config.toml
num_hidden_layers = 13
norm = "layernorm"
norm_place = "pre"
positions = "learned"
init_std_down = 0.00527
learning_rate = 0.00451
decay_fraction = 0.894
final_lr_fraction = 0.0
batch_tokens = [16384, 32768, 49152]
max_seq_len = 128
train_tokens = 116100000
dataset = "wikipedia_en"
Each number is 500 + 50 x the weight over its row's rms, rounded and kept within 0 to 999. Layers, rows and columns count from 0. Numbers have three digits each. The size before them is the row's rms in percent of the matrix's.

# q: layer 5 attention query, 128x128, rms 0.185, rows 0-52, columns 0-127
# k: layer 5 attention key, 128x128, rms 0.18, rows 0-51, columns 0-127
q0 096:592447442534511570538478512470535563557465520468538516537598593523530471430412536427487512489540454549503596562568452470461537473531495526479511487482518495524464486536490415545472494444581494456470473412552578436554494451431541461532524553409412560577483597544526485467539516504520584462501471492572490539454448508651451389459499478476576471477540438532497433441490448492553411436535
k0 103:477489497548529426529508514422447547598559501529413507606505436546562580532616438516466540434458539495478484459550525516535502537556562459529499602507583515512508446478467511562485478614506460541533433508502511498390519479481450539517441474527605537431467426490424468457539519412579448523601552480524518511597440456441424594509528553502486494545467543418569508436493505472462540494440
q1 097:578491429523502492459568592395516514562435410501530417499485559477534553550504436572518606458561503460546486450497420532446539442518485466526444407417473444532510449559511501475411509535542513569454500594585573450551487460515460530447514448537587462470483417487521515536425541533621526468502533564497592421499456548509433550502472455572469491538509504523485528599544595501488495455512
k1 085:400480377479445508461467480507490498500609619443456497422491451505448421468466430474426467456509489468449480541591544519412576539563493515487526521458513501499571483418535427449525548462374498434512484463505494446525468521519545485713507494449443549463506513548514475492565449439519546501564536541460495460478497507536494453464478488519511464539434581464559501418449553556501436456533
q2 096:414517520481460390472518467575410475510538585505492457485522426424457357559520485425504534499487550515434455495499380508537523449460561518432515543509506480596560482439469408571506510416501456470512540540571605478538488540442589457567485551524510531538448502532442473495460482474468526566523485445470564582505534532481561380538560493546507474454509457499429435456499601444531515532429
k2 085:510463445475462508473545539455506539559450513542394621528448564566462503570639581530499508578440494550525524482499482446459485572439519460448471441570529541523508392468518525486464446501516459518394507544477553498521521462502603545436515511491515477495463617458560483427567573460506476469405534533452405523503550476514553585504498520419478519449538503569473441428484391522498431545560
q3 111:550387405515450548560495497498593510490468480498505476496555494475542474455545453497415458507425515469510509468537603449440475457480510480474490541445513519481501453484402354501532531509554495521584511450502492514485463533447491358434468429497490455521575543488529472438449468540529539456477461525461618522542369437642439464512616509544526497515408505515578532492558512472533558521474
k3 114:490530461446561467420499486432392583625509496541536591535520455471544447418483515548519499516585495569443493508518575594436534516576546470525486491534541515562457483546502477511445574612505464464609371529523516413388555510478504503578496537506552507554530486545587448503536577480516532404529444460425477545508460446554456498492495417493537533528438452502521472469492491457516429453550
q4 109:503407572536471473497489465551506492565519573500407464521483415494484483563531485451494527529449571595478465525553510556431467507472520567581529519544578523492497504494397522441470586535476525407468520497533428478564537558520481502517396478551510394494426488486443536537554506483448471512537404493548508465490517507494410620479464488400535469557459454596493482576610452456489642538534
k4 126:517523557527486409383475580464526484477507514418502638426476454542406453480453432529521555501506498512481482528514429480559435506471564526473513443619493557544453476505477545486448529510576515503508496475504465477548492534532431446455441496495604539472516536507510544504537409544494485499451541521454543638539434561619564477466521444535486518544550495532377414483419445423490444437445
q5 106:518492442524428512543504527430448542493497453505513484517477508428461522475498514525521484526488560403537566470534521494509429432498431496562522573415476615450587577575505508524573481477559455482568419504448402548515409455456559465454457493496394537422583594497561476486428465511509486521538476516506371609537488454452506476492513484449557547432523421429584515551514466502470496551616
k5 120:459611543567481540580521499568477548506468462452577544437475568498469517467526536552533461458446454498536491477541561480561517379556403512444501421367549377427462531487589509409550451517473459539576529522493499553494452506491418617516483526553468468485482518506510482529558589466498567514519439474575458424506512503395435606527442493567559526442509465533499475477528549511532466494481
q6 102:478562486489469515555471570410516436453414466485497507563488451511475438525550500522529476519504496475549535538473561500411588556457550555511541528565514487511542458405488511486524565488427498465424593602593489528469539585621460545521505446559565360614473481443452512478504375520471415475516558466433582562444538541454557539431540501528507509562489540512438540493539493490535539500442
k6 129:541538458514496467371430499542670512511433538443484454460492478513553456501477521528568483546526503504470417530471587536472423515495530465424430468496495470547390482481485557491513531471588571419427403451457501478488456576604552397520525492473495452503523467484526482508425492590497462513520562539391571543431505522572521462535487425484501493511515485504414483509406486462513477584593
q7 109:462457443489555546533575507443497535509408507489558602554519544466574489569526470505460520462371467460474579495586485545511502460581466443468534433389582461477510524572521477489629435527489483492535474481500449478573437537415546478465420520468536545540538456495496521517481603529527567471447517483286520564580493472504465536429522480543504503462475477526550509524496438447490510467509
k7 115:464510509523433452461511523473449510494608459509493482437441503534485414456476489509547450508538571599494520404451519534405499450585504501508590500509537490480526443507467427439573516564380460533514504517473519410435544457494525576514426548507495455435534522501540544456579412506618493478456369599428518506555535467447417525570556404443550451530540445534500521469526519559561516489539
q8 105:450421476436564523544470452588471514516546561465477501532484447618501485592474467393530530453468502440499487519404453443437548563475577452513511573534516449555525406442500423490417486493520563526394468519563479499460451477556441508506488517518520511558403641510432553456580541469550492460471546471515569469571464560480437507415554436559535535550474481522411447508505500530429542464519
k8 125:566442510524586447545488580434583499525486543567444560511514441530531446495535448438440516470485544546482462574561359497416424501467491493459519472673507518540448502426520509486431593587576428444542503506553454470570494556506501525572411495496515532458461525531470486375508433473503474491469526526424561504558517540583510515573509498408428455497468486485518471429527471488449503446521
q9 102:490479544482483538422574547439503525479562430453521547519546509428507502487599464569500437449435457454486508397564521449531629512601463472459605521565583508452578535553627542444545463488409496429521453486493545478485480472474439532394488630565474544440524491488489555587482570496491463498386463548467520475516503485478503484516552539448498424434481539488566496506484545533542491437507
k9 114:480425519498480541493534430491445448510445554520504511485414483447517460522439493514467530456464527538505594461406437578561481488472474582500607471447434461448437469504462390492594458600418454591484509486473511496476541424485547529550565493503498544554524519463652602440524536514506518517554446562421446410512538497474497539564481423553590490590523419484499528518538495486539581501453
q10 103:490584550384509531541513481463487518593489466611459456534462429484454439527553503462452569518426500514549413518513444453535382473462553464466376504469476513491455469437518554477539455436543514532514498523459519472580534484438489513600452474522481526536483509528466535525602468455463498487446553460544503456376516570572628568429488467477437482456469459437621489542498514481444570518442
k10 099:481475486544478482407583504524504567448540591417519516485392581518492474546526484441470454505539583596511484486522523529521520567495544533513477528502437479515532406383379539473313552362514496530527543486413530560448521490480564441491446469566461484489471484464515522500429541501548480483496515463436429502468501494541486481437472503403430493447505470559402483561525518510550446441481
q11 097:425570520486458450410602426562398507493436623442483430498475502432570539597567579443535493574479559524467593538485527499482562515492513466421499528553477527492546458478502502402458459457503442492443520461514525571536512475435586496518483549464546491523437592467461504474522543577455464508505529463470510507493450480448498466524538514580538545466525413549513345414436471448570490523449
k11 098:466377477563431519481548457563591472430405465520430618521485527541420522520564519568470443547442382507503480493481444528514422569545488473500530473551485613575502407481475531509577440559535475490456536498499508538498486545575561554425546536577463499441491473548512446561529509513521479467437392477499502474499470532505452495601536553473511515531635506548473462522493434567479463563433
q12 101:587475469472510544458525470498512490545549576611545494474574495511505578572519522436481550546535411532512456544509484470360530595505447477490467639521515570569500492549493451446392546542499474502470465462546628492488444534592529440545424422421590462466445517556468534501539507445448545503478458482504490479483458521480394542521544577506484519550434561501503569474522456555481475421570
k12 131:501482535467557452524508483488497471467583522515381540502594429566579477498578484450418530491516502496475506511492470569458547524564556433504530420707462501524488469553484501566381509455435472419578444480507513502527507455505402442467477484458503533534481533484505398457520511500505509556546473472505631494487483470625570540481533486489498505595532550477540418466578477493499444506429
q13 109:558517447521521509505528446453565512439504567447476568537516621483524489444566484548534535511502560517480559440527556478465527449496470484517504373423568417456508520479536541473567522511480513486457530573514537480482489446493538495531454515450524378523569409510550432505458448443536523465656531478395350619497447434478484519525550517582513492482439521436530573574508506480523471426530
k13 115:425609429488531533525387456499526505557539517547536505392502553492594461511557442523573483502461403421483526438520585474533514500540536490435447458421550459495590455551518443466546514475499494349520516518456512493451563549521486481452538422503450399477473468532566466548485475517574449467551463528502549498539490510462493547528510390476644486514603465496460507497544463508506424584544
q14 103:468446438509450457460456563470509610518453546441493406454521478387544456563561464518530522471462536516573557451603558465556492547548484579549487439432543546561533499442429628577499494531523585524504511462498506392552479552476493530601563520502534444526580482493552449492439462500493542407560494569501464604398488491516552488481424470473449391512513450540468522496542518485513550512509
k14 125:423536545472518450453445519512489511595542561343473543475457518453448445481495468589527544538549493601393521486502537492528490502461487537531486479421541502498528463453495593477483441505530626508471586433547506488471502574485448430535542517590527475529405507478516538547484568493571397438515528547579444549500442461526475503435475408465557427509561583433472544496391475464497535527447
q15 116:544510410462489553492524479404561548534484544527519546528482559538598453438525442504505433448517503533581515500471618504471458602512551457467460566496506513517539495487582407489515498463479591538515456477532530477409529411466505560438489484542424459545516430571593448493492474470554522435564519531412553587371488553533536468446584451514498495537480554399475572467507575559523435432482
k15 136:485526427391577531490433462451538515534559539537522482495541563444592500539528424464402488506572478456423492447459548505451549505611522525536424451477516443491492425479495555517507622561460537456477516453481583498412493518481493409575515416551494413565548453515554467493523522523478418480687545480442550480466520442512502533529490456493598518478500481468553500534582470436524503510542
q16 106:446526536423504494468448522363487504561517442512471557484446572523477516622483502431534477454578450458453461472484447413385523490537495431501495473379500515486481511553559603466476533466471546494401462556543562472588426468555495504547566509544522446534397420520465456483414547422551510568531472414483512483500614474490540483529530522492440521577573511534483520566567476506487483505575
k16 103:458566384446476520486502582542549522431579582526523403437521497532582484381504495505490527461461505490503561481493558498494515511414464526443512470507511426456539537464475487490519484417493479507560521555490492512494490568515503529490461436506446506511536432346508347493582479496525449405519604537463534425459500534470588503528485473449473483549467617539483496402482602566461532550446
q17 105:541458552503549524437502519538507552540545412430510461456569523465597468508493455497538490535512485552477600496549501514526487430557502415524331424549508546468518457487454483491476513506553536520530491430390546427464474490435504500484395462532576475516514503579424390590484500518569524445522490467513489509461477400586474418475432535537532446554510451494562510495562583410604489451459
k17 119:482453413439548518433423520375427567530539473535489549505538519538582445449502479576521522464445462581454493405488591487452482532549505532528564521508578542564515443584477465531441518495500543543522534455547534518445497498379488432521632423521500499546483439582539516486551464486502456508541521503461436553473400506553435481441529402491472495545491619505579469540519499520461512416416
q18 110:510511397562513499471498523513545508574539497442462556520509473479497451424444477590569405516518505457500590501536515473482406395505519513506464505506572520498592521514536554538534552477578541481436443591468430487462539513523437515516515509544525529534520552487601549445472437498551493537570460459504483526528434437402553472475556352532499485450533397479434478497464432420546373579581
k18 132:524564455543440465469354556476619556597434523490536484518480545472470515518533521572533464431445491465552484478559544493568498458485466506492494476440537436449407579369543440425553465546566558491548516527573470492483527515544529489480505498503525389550449491444466545524498423486496456445568489537509480554614505563479428584509485464523674463512488447462522457488508565475460469504513
q19 108:480458476437520532548496430545536539476415499581504604535458463510466556383466558495515518505456499406470457503451460519468450600415600496513525527571412544509548468485506532555568499649462464394367609457517472497501432534570545605445520523466483437474553509486447472486521535504469455448465496468435489482484456505596406528536517524472505493549574501548431514450523452518480525520489
k19 104:518439597488592472556463482465579473494501486455548491493573448596490490454337486518485453540568509452532501547414513523535448533466506478549486488575522430476412615536453498451575560633526534474509491415529433465503490524513509611382521553447553519520527459504454453472475440487518491595455526486544562497526539484559483429462501506491428548510446535541425563521450402466520544525507
q20 101:531488473498544495599477485600485531432549444493542556550552495486460613435473471447534452488446517481551407643321527538498469492509486575538449463404526445448517444517508570567540456412528515569497565505506520553528528530470607502510426478451531550447543428508444415549455557513460496474496567456507468442549458469566469456427519464480464570502478501581504485531455442521526554500469
k20 094:536481490461601467583516521489448499527496445627494407448409541625519449466466539481537541466515507508522529412580467478509519484501457467575450480446536592517499604537420500533496492627479489446539537487505467484452429491480422535508488426488428522504539504496403534505484469462580584515447547491604433537521538444471524489488500529463368488412471519501463593567495524519431546452562
q21 101:460666600499560531529512476461488533456515424504463464467378539602476532477552485438537542528499546503449485505493543457487496531456514491526526486456483443510421500435527500600370536379517517492502483479607558442598552475487531503570433514604475491506547553453563444462492455424594507532405491489458487528494510537482501515461545514511577495495592527593479528523500542425504496505593
k21 105:479559439490520500503513514518452601527508616510540561494494531518429456458592529471516490499456478512467485512571498474471412427487568567396504483470560529447555375569404520421526423466586428462550537545482453511465457557527565502519423510557395517518436476491426451550470553527542486406534522465421444523526448451574509531492436493490461549448484476620556430507478481501457583568480
q22 096:491436620492540553490556521549455570496436460463552493444553549509487427540553476499542466485499432579497459476589536494529566425536507593533562501572467523515425490576483472524520482558406514465429455475470380453398539511545502483525541445456384532415545494438508474499407490459483479510492418482478541498527538393390440444451539553522465514529485565497586457607529476529472542460481
k22 116:473602502520498515471566499448417450425507409476520516489494529473535547584463503532456478536464471522374491527427559479555507543472382511530496447415473540373570534625516462484541410417492470573551550499418517520550550369356413469479442496562517523544528496554506543559494489520522540477502454511435476530483555509531496509566489506580539507505516516513514532465390547526504517553481
q23 109:521404455440534455436507542467584484515501538521541523440556480489566583511508505532480462537508508447397471416462509476454434457554477443489488531468503473495546512538478369439461529525489442601590536431455395522419454438379509461539477547479522476505551555546518453521524538516515507455458469475445556543485483360545451491558563463540570568543490538582635500477531490498608489520469
k23 116:447488543474462608558525498476339538460547420567588547516613506493545436392540500477448495520541472508508538504505560485450600527529473458433607513579507491417481481582528412554458525650487499440554399518474544417460482526472502460452480468575488488472568487514588454466559529476464483465418437505453544531508490543487486516506538525495512495550522503498611487540522493554477451506533
q24 105:481565550622509528456496491517521506508466444439556463561450543482413518570407533507524498550601528520467527532571435513557519452474525536422507504495462487458484558574542543537583465458421476432384505566541498491518528480562480572433599454501518550448457430507525519536483526528510476599489490501508580443526468572449552432597519576483397429428568471503436539546458541464499401577482
k24 113:487475435475401454527547519512545412475477490511547401527441479521510580503496590543485433507425475439518446533453538561526498562382474496528478561424521520570449580485529484399643502464493522558451552559495499570552616459618582529484500539403471471552522477448417502500496486500472606530521539513549477418476543522489518499462505586557488569495470544491542444494456563560502525550529
q25 109:466444525562527404467507509486486466524384556525589494455431505446586492514467484498441463566504556550474598532521588468481517522501522534499445521447487544537522511426507657410516495468478648475495477506613481505549486532511511460577512563534468454557639369459571467554470552512479575472543524487470492465495457470490554533562520440454454486513432460498488476488438510565535568508443
k25 130:482533487450461491496479486563517484469540557469537480576483542466472402533510517528551460481486561480525489540484539526569456516450501463506485498343484554544424500486424649522590483447465541536492552486495450520491497587466474429604634494503537444554525451380527495571487458533522433411498419547576547564536463451526521482515551555465532535410562495446497525567438436499444449564437
q26 102:504496470547426571500577466521467483461493442608481581583513390502546488480490485424433575483457498534566564518512536481505495489529469423467416535452497532563521474449547441498482516587476510401577523516545489574526515522565518502494473519432456554520443485476477477420468450402528605577506479472427590492669452530467427503512538518455472478512520515470508576370529456479452437453533
k26 097:525556423516574421499449463561576545588544477496455530543531549572437578538489559420523406485540505487464495541511471586404466508534561440502508479590495479570481492529493401445548496473508436545538410462533535465564445443514500564422493502481604552480549504486498485459568531514515518526573387456464503458567561540540521518468540463463526545501472439501507363423635514480553548491463
q27 098:503528605570527505594506558512446431446439460491475526469393555531541453497429556533521507522465490473513518502580507498469549432474391491442407517557594559437595542539491464446535505471471535490494481628506475541488406457592570550472463443477501463480444475528422485510484534538444469424539487469527420578499627501399492484503413444504507480502431538461525488528500556590487551443550
k27 114:502537487524452518483441445494509550417543448512605515461508521493527527506540541515639554489444489459534517514504523466549486445567441499486574405424464408484481551507569557490564397312506460510455557512433531597536473533484469526539465484497393468495571481505541527477498433469501514563554472556501521451481607509398506532600534493561534554436568468485453527513520423462446480445524
q28 104:449418532536473442550586544571468455455579532485387498488540491543514526546531542460513571498408525480473449511384509395485447493459474573605515492355524492505490438469518568502507489453577565546442529545492495497487482382546507532542523504501481541451448565448493442462489476446550514561536514491482563452506523534474461404536508465532435569500519414480479369455515415542470588474570
k28 099:468507482528543500512497488516547563551534527520530529566464555546362548542446485377462490461587457534505518509568421532543483523441421537442470442527448570517604603488519546558493471549528458447521531487520412609562498623469493607499432461513547558475511546574404473470559529489486502506494556527546371475520528594446474531504424493491477426476543521542497549489508502498417548441490
q29 104:460456445473546510452371548498444589470439540461616539468542536466520544427428454575471508579430464548530528458525537494571528523526474500402436448466534642500524499497427533531468486571483509424458494453538538524466554514446442415508389421485567527555526464523474473562500504517477535546580466505455501517603516469564555470422441434388515519544521431501522515535488472515579496454456
k29 111:581531581544505489460510507480529466566571526484486467447465513532555376563533559463546502445533468468480564492569568520478404478539516512595502492536463517546455436558484511563453457488496555625481543452532485436477518419504490482524542528575531435541421466518601576516493466372537482397516492524536555580486431529533424532532625466582555460487449567500486503454455507450398557503497
q30 092:470424543473478440510435531489486508463492495495558359446485465429558568538377523568551595533487591449513507564523533509458500439484470496534486523452570418428460575563540446514529560493519575495464518445540444439517515558540385477454483518441537417507578582571448563495550523509441525564527616491529522544497487523473551498420461429527456499440437444484547539560507516426525593504516
k30 101:530561528484491509499522557422433471576523504455521447470441503540513399502553485491559560523485546562460417450566542458524553422514458490495471504498566468562389534485522441496449565377467487488533435524522521485468589496518500365588487517481593504460429503506501570510464438480462530545487507522430562485506559541442633511422511483532476460405454508473583537597490611493446481438566
q31 103:450404484555414550484408520506502539552514525432477476530480518466606496446462376521509542442512469542503557477511569508528505469496548444520428465486489474532528490392521567520552496478539635451526501494512550480565457518441455473437524501463532424615447403490484461490513625545564510442564459545564413562422503545494508515512486532533499379510540546460458577476535608516489535436543
k31 120:407537388479526469401410457524567474526461532535508492546518529442533452529521441517534507491487486505540544473502478460500456512516463519515454494443617447575543443432507597514482553487514517544441616476539562491472508590525469488522627470478541484497431486513552551522493430441558427468639515471550493488485502465498515379380465377459477433559444489423522505477516463444517483469421
q32 108:474527571518492453459529532432510469599559543434516537571570603530485536430537474591477532517409496495450590598562496530499571351540421478445499474446546497488450487531499531438486525479533503448518427510478535476490407447528602541414425428527482544477496552556472459547547539452617498501584541453493512541547475544469448466487445483544517464412466500446471544503553489482529523396573
k32 099:503540396576489511527447541466520612533484484524443507492430483514482455508566452400516494482513456496555409409524526476522494467560518473500580500444520478440558495521581457621547518471462465556547517499500508584455540503469456508560505552485489503504472527464513499349540403434567562519550578517442460449549462563469481474557542358498585515546475511511487491499614492449389449421516
q33 103:465477586500490503557562514550495449510599528519419479469480459539510481602436567488509524474479470492523489471502492450587438587515340570565508557607459503632526517508547558522536528433535439514465514428454502487446446530511525591520536563520513502437416573489493575490463474481456482544478554516543541500448548600457502517459432461469562384478511446453421481446537460473491493423586
k33 108:454433499499497492451434503453596453450454457413532524568500488527436534517481476404535518492481516487498525543432384489599486406456524538459535491526558491493452522405549549520477479502498494478421497406447442608533456471573446490456427503512541571516396602564415552428549504548540476591518494554473416460428544520446507531529463502465517538468550529457530556475524476495535551485344
q34 104:606515521576455466547439505513564558594572534477531477527447504451436523453511495449376487498539595622524452562505605545526471430514466568515555431465574450430530590549481492466537468490490479541604511452458479464521502453463494536532425445550490460481391444500583524609505500464570509468552494495432501505556419550532458478476423466461523543503536433481580467535526464448486436523439
k34 112:502565475481460451446559546489434534545521498442468563398520453465488538506545453496533508435488512404435508380607439416518565504503625459475524475442545543473487483520494521483519579522574555505550438503519477516470506531450424426503351415512422434472582524512543490474658494469475502494557483514530465494494421548457475519497564438509541496474481488538474511549495536487522596444614
q35 106:512530558562456433583477544459617491542472523613565613468449549477460524484490465519359456482462506437413504408531530487450476412557441492488481478448499511511506566473531560479467487480599495461543425527529484544466432500508475480540519519647397480513552469391593484534434513471494513548511455512496577523607425481453457583535529454473509501522445484490526476552503460569458522541514
k35 109:518594395517505526437447470509447561493488541419582518571543465475465443440479511491560407499484558425598521593565516487565498512410556494439551500387440487427488491485498550471547487499415515534562500549516448522532478563444505546535474465537432499486559513425510449478550504492527531382571451448506511507555475462478416537660527467494601526505467476497412542467512491428506423545496
q36 108:511489464549421505523479496385505504547497530518468485512475535407582454505536515454389554545420487466556529462453503492507460515448550522522532515515498518552518501457533519481555425522566533399610504511522500531637502519489503490536553521509472465544561493504511498532514481464460559561585601481479381595554530496469597451476412501520492576448535437366502476396606435517471485597481
k36 107:520458518491528508489474528564501510553483532466398521580483546518422495490472551559672431467478559605523574484536538503511528430488552456487394428475523396557499494456517569546544571478493516527449442552506558591425477520453573478462573451398556483470453496477503436441486553564458474580515496453568527490511513526512406431497487504356544481467502508543438488461446529459553491427500
q37 107:536551498458538528534481565484542477493496537466571547518449395570471581589537522506515483485572493490459518558545518561440565567518552450506446470490529446475494484447449526448440598515528535534546501464498521428426525544544425499546499435557596452575417542428453494453547458518598436456483555576420591544460467547537437618501490503469448429619474580545443534535526486435424493491480
k37 134:511510492459544435419460521507555538550514542440453463459612454454512445429533419461477557535496512534432405524491521524360476547490565519450550538633528580509457433514455500450382546493564587483511465445577465471511467616589467411541441482493489487471524526521515496503517426508536468435464518489410606523487409542558497446475550420555468496572517503541504535525531504485551506531540
q38 109:439431480512426486500559517462490545515446459465473446500580537424572515561549416552456451497431469584545553467484617477570499461571435465457496425353554528458479556483548484513524412512463617552561461450540464499591434463409501450498551556554430486513549425467546446523502580450492570478497466534516469553514451405486516453522554499508403536487496486482574479491507540470558479563472
k38 109:385619409477421536459544534532392452533476458514546469490463545420501512505489560561491480479586502524450527476511506513476542511563424546591555522324446492451554479538449515510616484544462525616544551548470566486432504520415489509496558547546509493455568468443540500549524577527536463438545487486561505494491535480490487471496451480410575447489547526414555568516505550528495514445448
q39 101:512545442588551460568584513567526433463477524492514389487402482425488459420491496527475448484466586467430459637522556513543511573374540535567508552424508455485504520483400607453559467460425467522487524530471431485543509556572513490551554464539511434488530475445496550584528468541454496497484465503470621431481492497424564443502495560506491548489453515508438529520436560492513600472474
k39 105:537513553429478478484532476485487479453468503493581475509365483509469535541408556490567492497515516513577494468469554470496474418499514475460441524362522515537370558509551596470553508406511527457488498484516464521507586566521456385586521512422477509538600476515525467580446493519490481441418498490578414478463481446527576511490435500498447475418566457485574527633417498534478488542560
q40 115:496440439517441518465566476466421431484458370540549483521540535412550550509465491498465494540527530503496588499446507532578623525573480483480478442420425521469517590483604497491523488529434582528541493532492432519509469495455487424579530606592418503424617482455491470557488500426555524476518445514494488401456512474440551480585504563452436520491464417503554526573491509551458528521432
k40 139:451535486473485550533571456574420461434470465468549441510499581472504481594485561520431472464521500480486498509468529542499496472513419510518516479322426506480521493566530519442584510495406425592526536543437519529528469468499479592499597436462486538451638457477524444564467572571491513488456509564501486479464473537454497528524517602478454516475518571378615515523523566578551486546462
q41 097:492517529500547582527518448483487503483461467492450452407493530580526444540548495474574424519477475586544535508559466503550518547501454579511484508520515526494450462537564432529506491571539528474342498368507559445469617534614488526469468576511437479446523551427529540524473441587486494462368478622433506543369475525480423480491462477554460464458521502512464472550481514488532571525455
k41 106:450461551474493459471551544415514515469518530416577555515499483401451461562443499621526585593471498547395434460465529587513501510513534568565519572548477538519494542564370544456583478471421561527497516538471400471482538458494520518563478505541544479552447540581461567487390491597493488585522567494463508561520536407552527576471486517490530459502535512547550519508411473498486546550447
q42 105:553549443471501496568524535473477527490476441525385416514621474602444464439574510493560531441537440477609493469491442501445561539472485541506568465525513522492496502483464445551319500563524359561391510556591505541515458489553517565505534546494518525539458511490514595359442444474480486459435450502549578477549513474499463515474503464529516539506511477469509496537512541507490411532533
k42 111:473545572595485529458477469484521481557472516493436527424503431478481573551449520530444515418538537499426466569519427504468501525563509474538532556556397443455502494478524368519479430519487523457637388528502507409584498494496549464553450607521476617458476509466443443515500575534489515560489555512478502466549513428555471517584453522499487518537469561501432482360467503424435488538558
q43 105:427422453477501484519443499511541584601479544509498476523488580442544524507478399555446506500481461461493523430506519512457411466555475482507574457460487546515550517579509485568545491510483584595534446451519488459447380431402452616425413443582421503487460440501589466468552570516592470444532553510572393523392488518475447516502528514501557488499541435445490541560503508465545502463528
k43 098:458577520520464498552502544430529506513530539446555511466606463506528494405476410494450485450611500495531496511512433420556515532507495526542482498481550468377516484413527610484513536642488550485499627446448508493500488525426461577530510539516507427463468505531505499510534468439466483529672530506537565498440472517491426486522395364464507462528462569491516538468585480523475447468494
q44 087:530443461420451420461522548488497534515473481500574561472561451385501566481478461525457461497594460519454513528529459624405541507579575535522532509496517397494499508626559484470497603486505576475681526475533412475451488544425489462481446487503380443501598501479532465507454495530512508472473495453494528600496498464529501504437477487497515532490491494599564476505546440470515566461436
k44 087:536511551469503502521527552436372555532498441486432492484527519520497459442469436519464578570409593487474422452529582413476576448521481422495472436494562545398484467517434438476501466621449498548519401496493523433498455466438438424523538498494651525429534487469500548548592504422467513500492523525375558511530522539468536505472545480490460472556471501458488554575496562480534446505573
q45 103:560493532513509490488433563498486483485506438481505615482540517458518390461483513582529513351483491523483514390502480477432527489544415616583517457597552415457452513491566532543599450464498496491363506439509569530498529511530561534452479617463535527501487429477521572477424499561489532539531469476473496475471539395536489604527481477490551404535489515463555491556481598546509521480500
k45 118:436520443512489563416526462427510434502507495514527360484504526464555518552474488546526511516465527512524594439402486538631503521531518551526584512399491493498556503516461427514508495477430435488458444432460465392487552480468498479520543419564481462514468561515548562539529460559561425556489467569438452559494579449371523503556559479607574479520441492489443529453501487427518459580433
q46 103:493535510449486450487472487486468437541453522565544535478535471547464531434415604484559531567537454479472452521461440629423533486457589511438541491609467482495419453518515374483452562532524474401558564528578524546525495501537535474492499533527566443533556466544541489501497515504490475521461575503375549476521608524584586498512513508484540625539514516555499507388495475525524407585474
k46 142:517449557442470536453510442492482513475487544540382470486552493527473489461555548499475468572524510439488517494519514513411516492466535419491476512644507459492501477549449420572528522506455415493479413558495535397518469506538603496422538568409555508525549483434460449452482489509391542534404492519396593545548499503548473425506596579541436577476470500600468496526484491456482551535611
q47 105:500470486545481519550427491499507604595532431466530479507418565483493512442531521522526451543487472561512539477500597466526531440399489515490427431469488457461546588498468576527547429584534527458480475577491413494527485586429440464555535472523501396528528425424567483569434494483504485418489404491617454507521370411436493495445508587479488434495547472469545524574510509495438541560492
k47 131:505642442491513514469479522544442447453465518478596499466482506434535454477467531606571522427482551430517515465612553434542459498492469499496510478313554481489459502501464588435545454479531534526543560507527446509527557509574454503519515454494397476513504409485534466553401506482518438419566476540604432475550510451501456481504457413450533515504465502489502524497362596516502499497504
q48 100:466472450537543462557481567533481423433439492478503483566521494417513541517508522520365498521549569508478599521443562485513528478509424489530474519474466570495509534434515508477552447514372478548477533536493497539424425429557430457552554501464506525541492526458507551489510569546548522489457480543634461338416542527524580560535470486461513459455471456415650449501487444477553450526457
k48 132:434518512553388610467533495598539463506501477476524437527519489461554487611511530427464479452615493447560504482457463558607508514511513496462524502414407499549442550485574532508475522423545556558464483474448509528553495555447493513515558520531520518457579525539506529567491533532554470491568444464550494431447453494407429428504521597541467497446494508319517532496513535616509458498449
q49 110:467482490442497495480412516488542578600490607522558475549493575421501491514568421557490510500401507459466407457491548439433462395485448501527494544467521580537555474562446527516528514487477477387446482555517544517449488487536488358517492408397551394517526430463548465600495558515428510452519496548496535401455500498540520491470582471503541544502502532519550562522550406480538470507573
k49 113:491530469535496534423509521503540478503542600497460553391433491531560423454545541467486459531598432463507621459555553558582490526472507481429432408496548450513456497368526543526458499444515505430522546552444555436448559497507475487518476487540520431603473495500575516431470476426578510421646431465495482513507421492581513459479539436530574435523514482482478502493396517549494456515512
q50 104:495440529457593572515491521530468551525546463531484468478511562546559482458448450491504444445411375482490457475503575527572416472525487497500524473532514556525516500500438438544488555516545518489562495419451398494498447488421416376541485463555410453519544496418480497477369511452507508458503443514514438506569550416645504489457541418487592555541541501500588550505478446406482518460491
k50 116:546591500491532554437455465458478500529440504487590584411530506496562491435524500494544463486508522514455610529524528416506493400525477501525443506494519484396480438554445493532466398496603450606632529507446525518384483436391449471520421542495591539533498459548543541527545469442539502388502442487455489604527474481462404500466536476470504465522475463521553536453477509500526515430435
q51 101:481442527508385530473502533460476410536455513490579472611493472537540472626441429506514522534529467499464602557529504561494484521481569503570440549490475540512502511482456582437579558478480579488541467472497449564500533476517464399538561475419484431540489408509435480547564565559472519539573521556483464469361525508497595536568519548413508479614454534465413503440495524531458528546489
k51 138:473471460493515459448484502602584426417478493513491432493534569434537523500489529503456477534480494557550434531415568558516474573477427518469432591477504495610468427455560617520474542437476516511402551488469511490465506564543431452494557467459625460511541500419496502509507436542499484533470474506576583570407494537536495413442535552555413480504591498472561475553492483531578451485393
q52 113:458489512466391556480502393452599428443495466489444488493425490445520443504498443517545451486461526428518518462490534488546508503536532495466524451527447547421438506517607406460595538509421462515452533519477494477462551469471464506452509572515522390521492555536590568529561555567467459507503464530361534484567547620446525570514567494566546480495464506504497533604529532586598489477581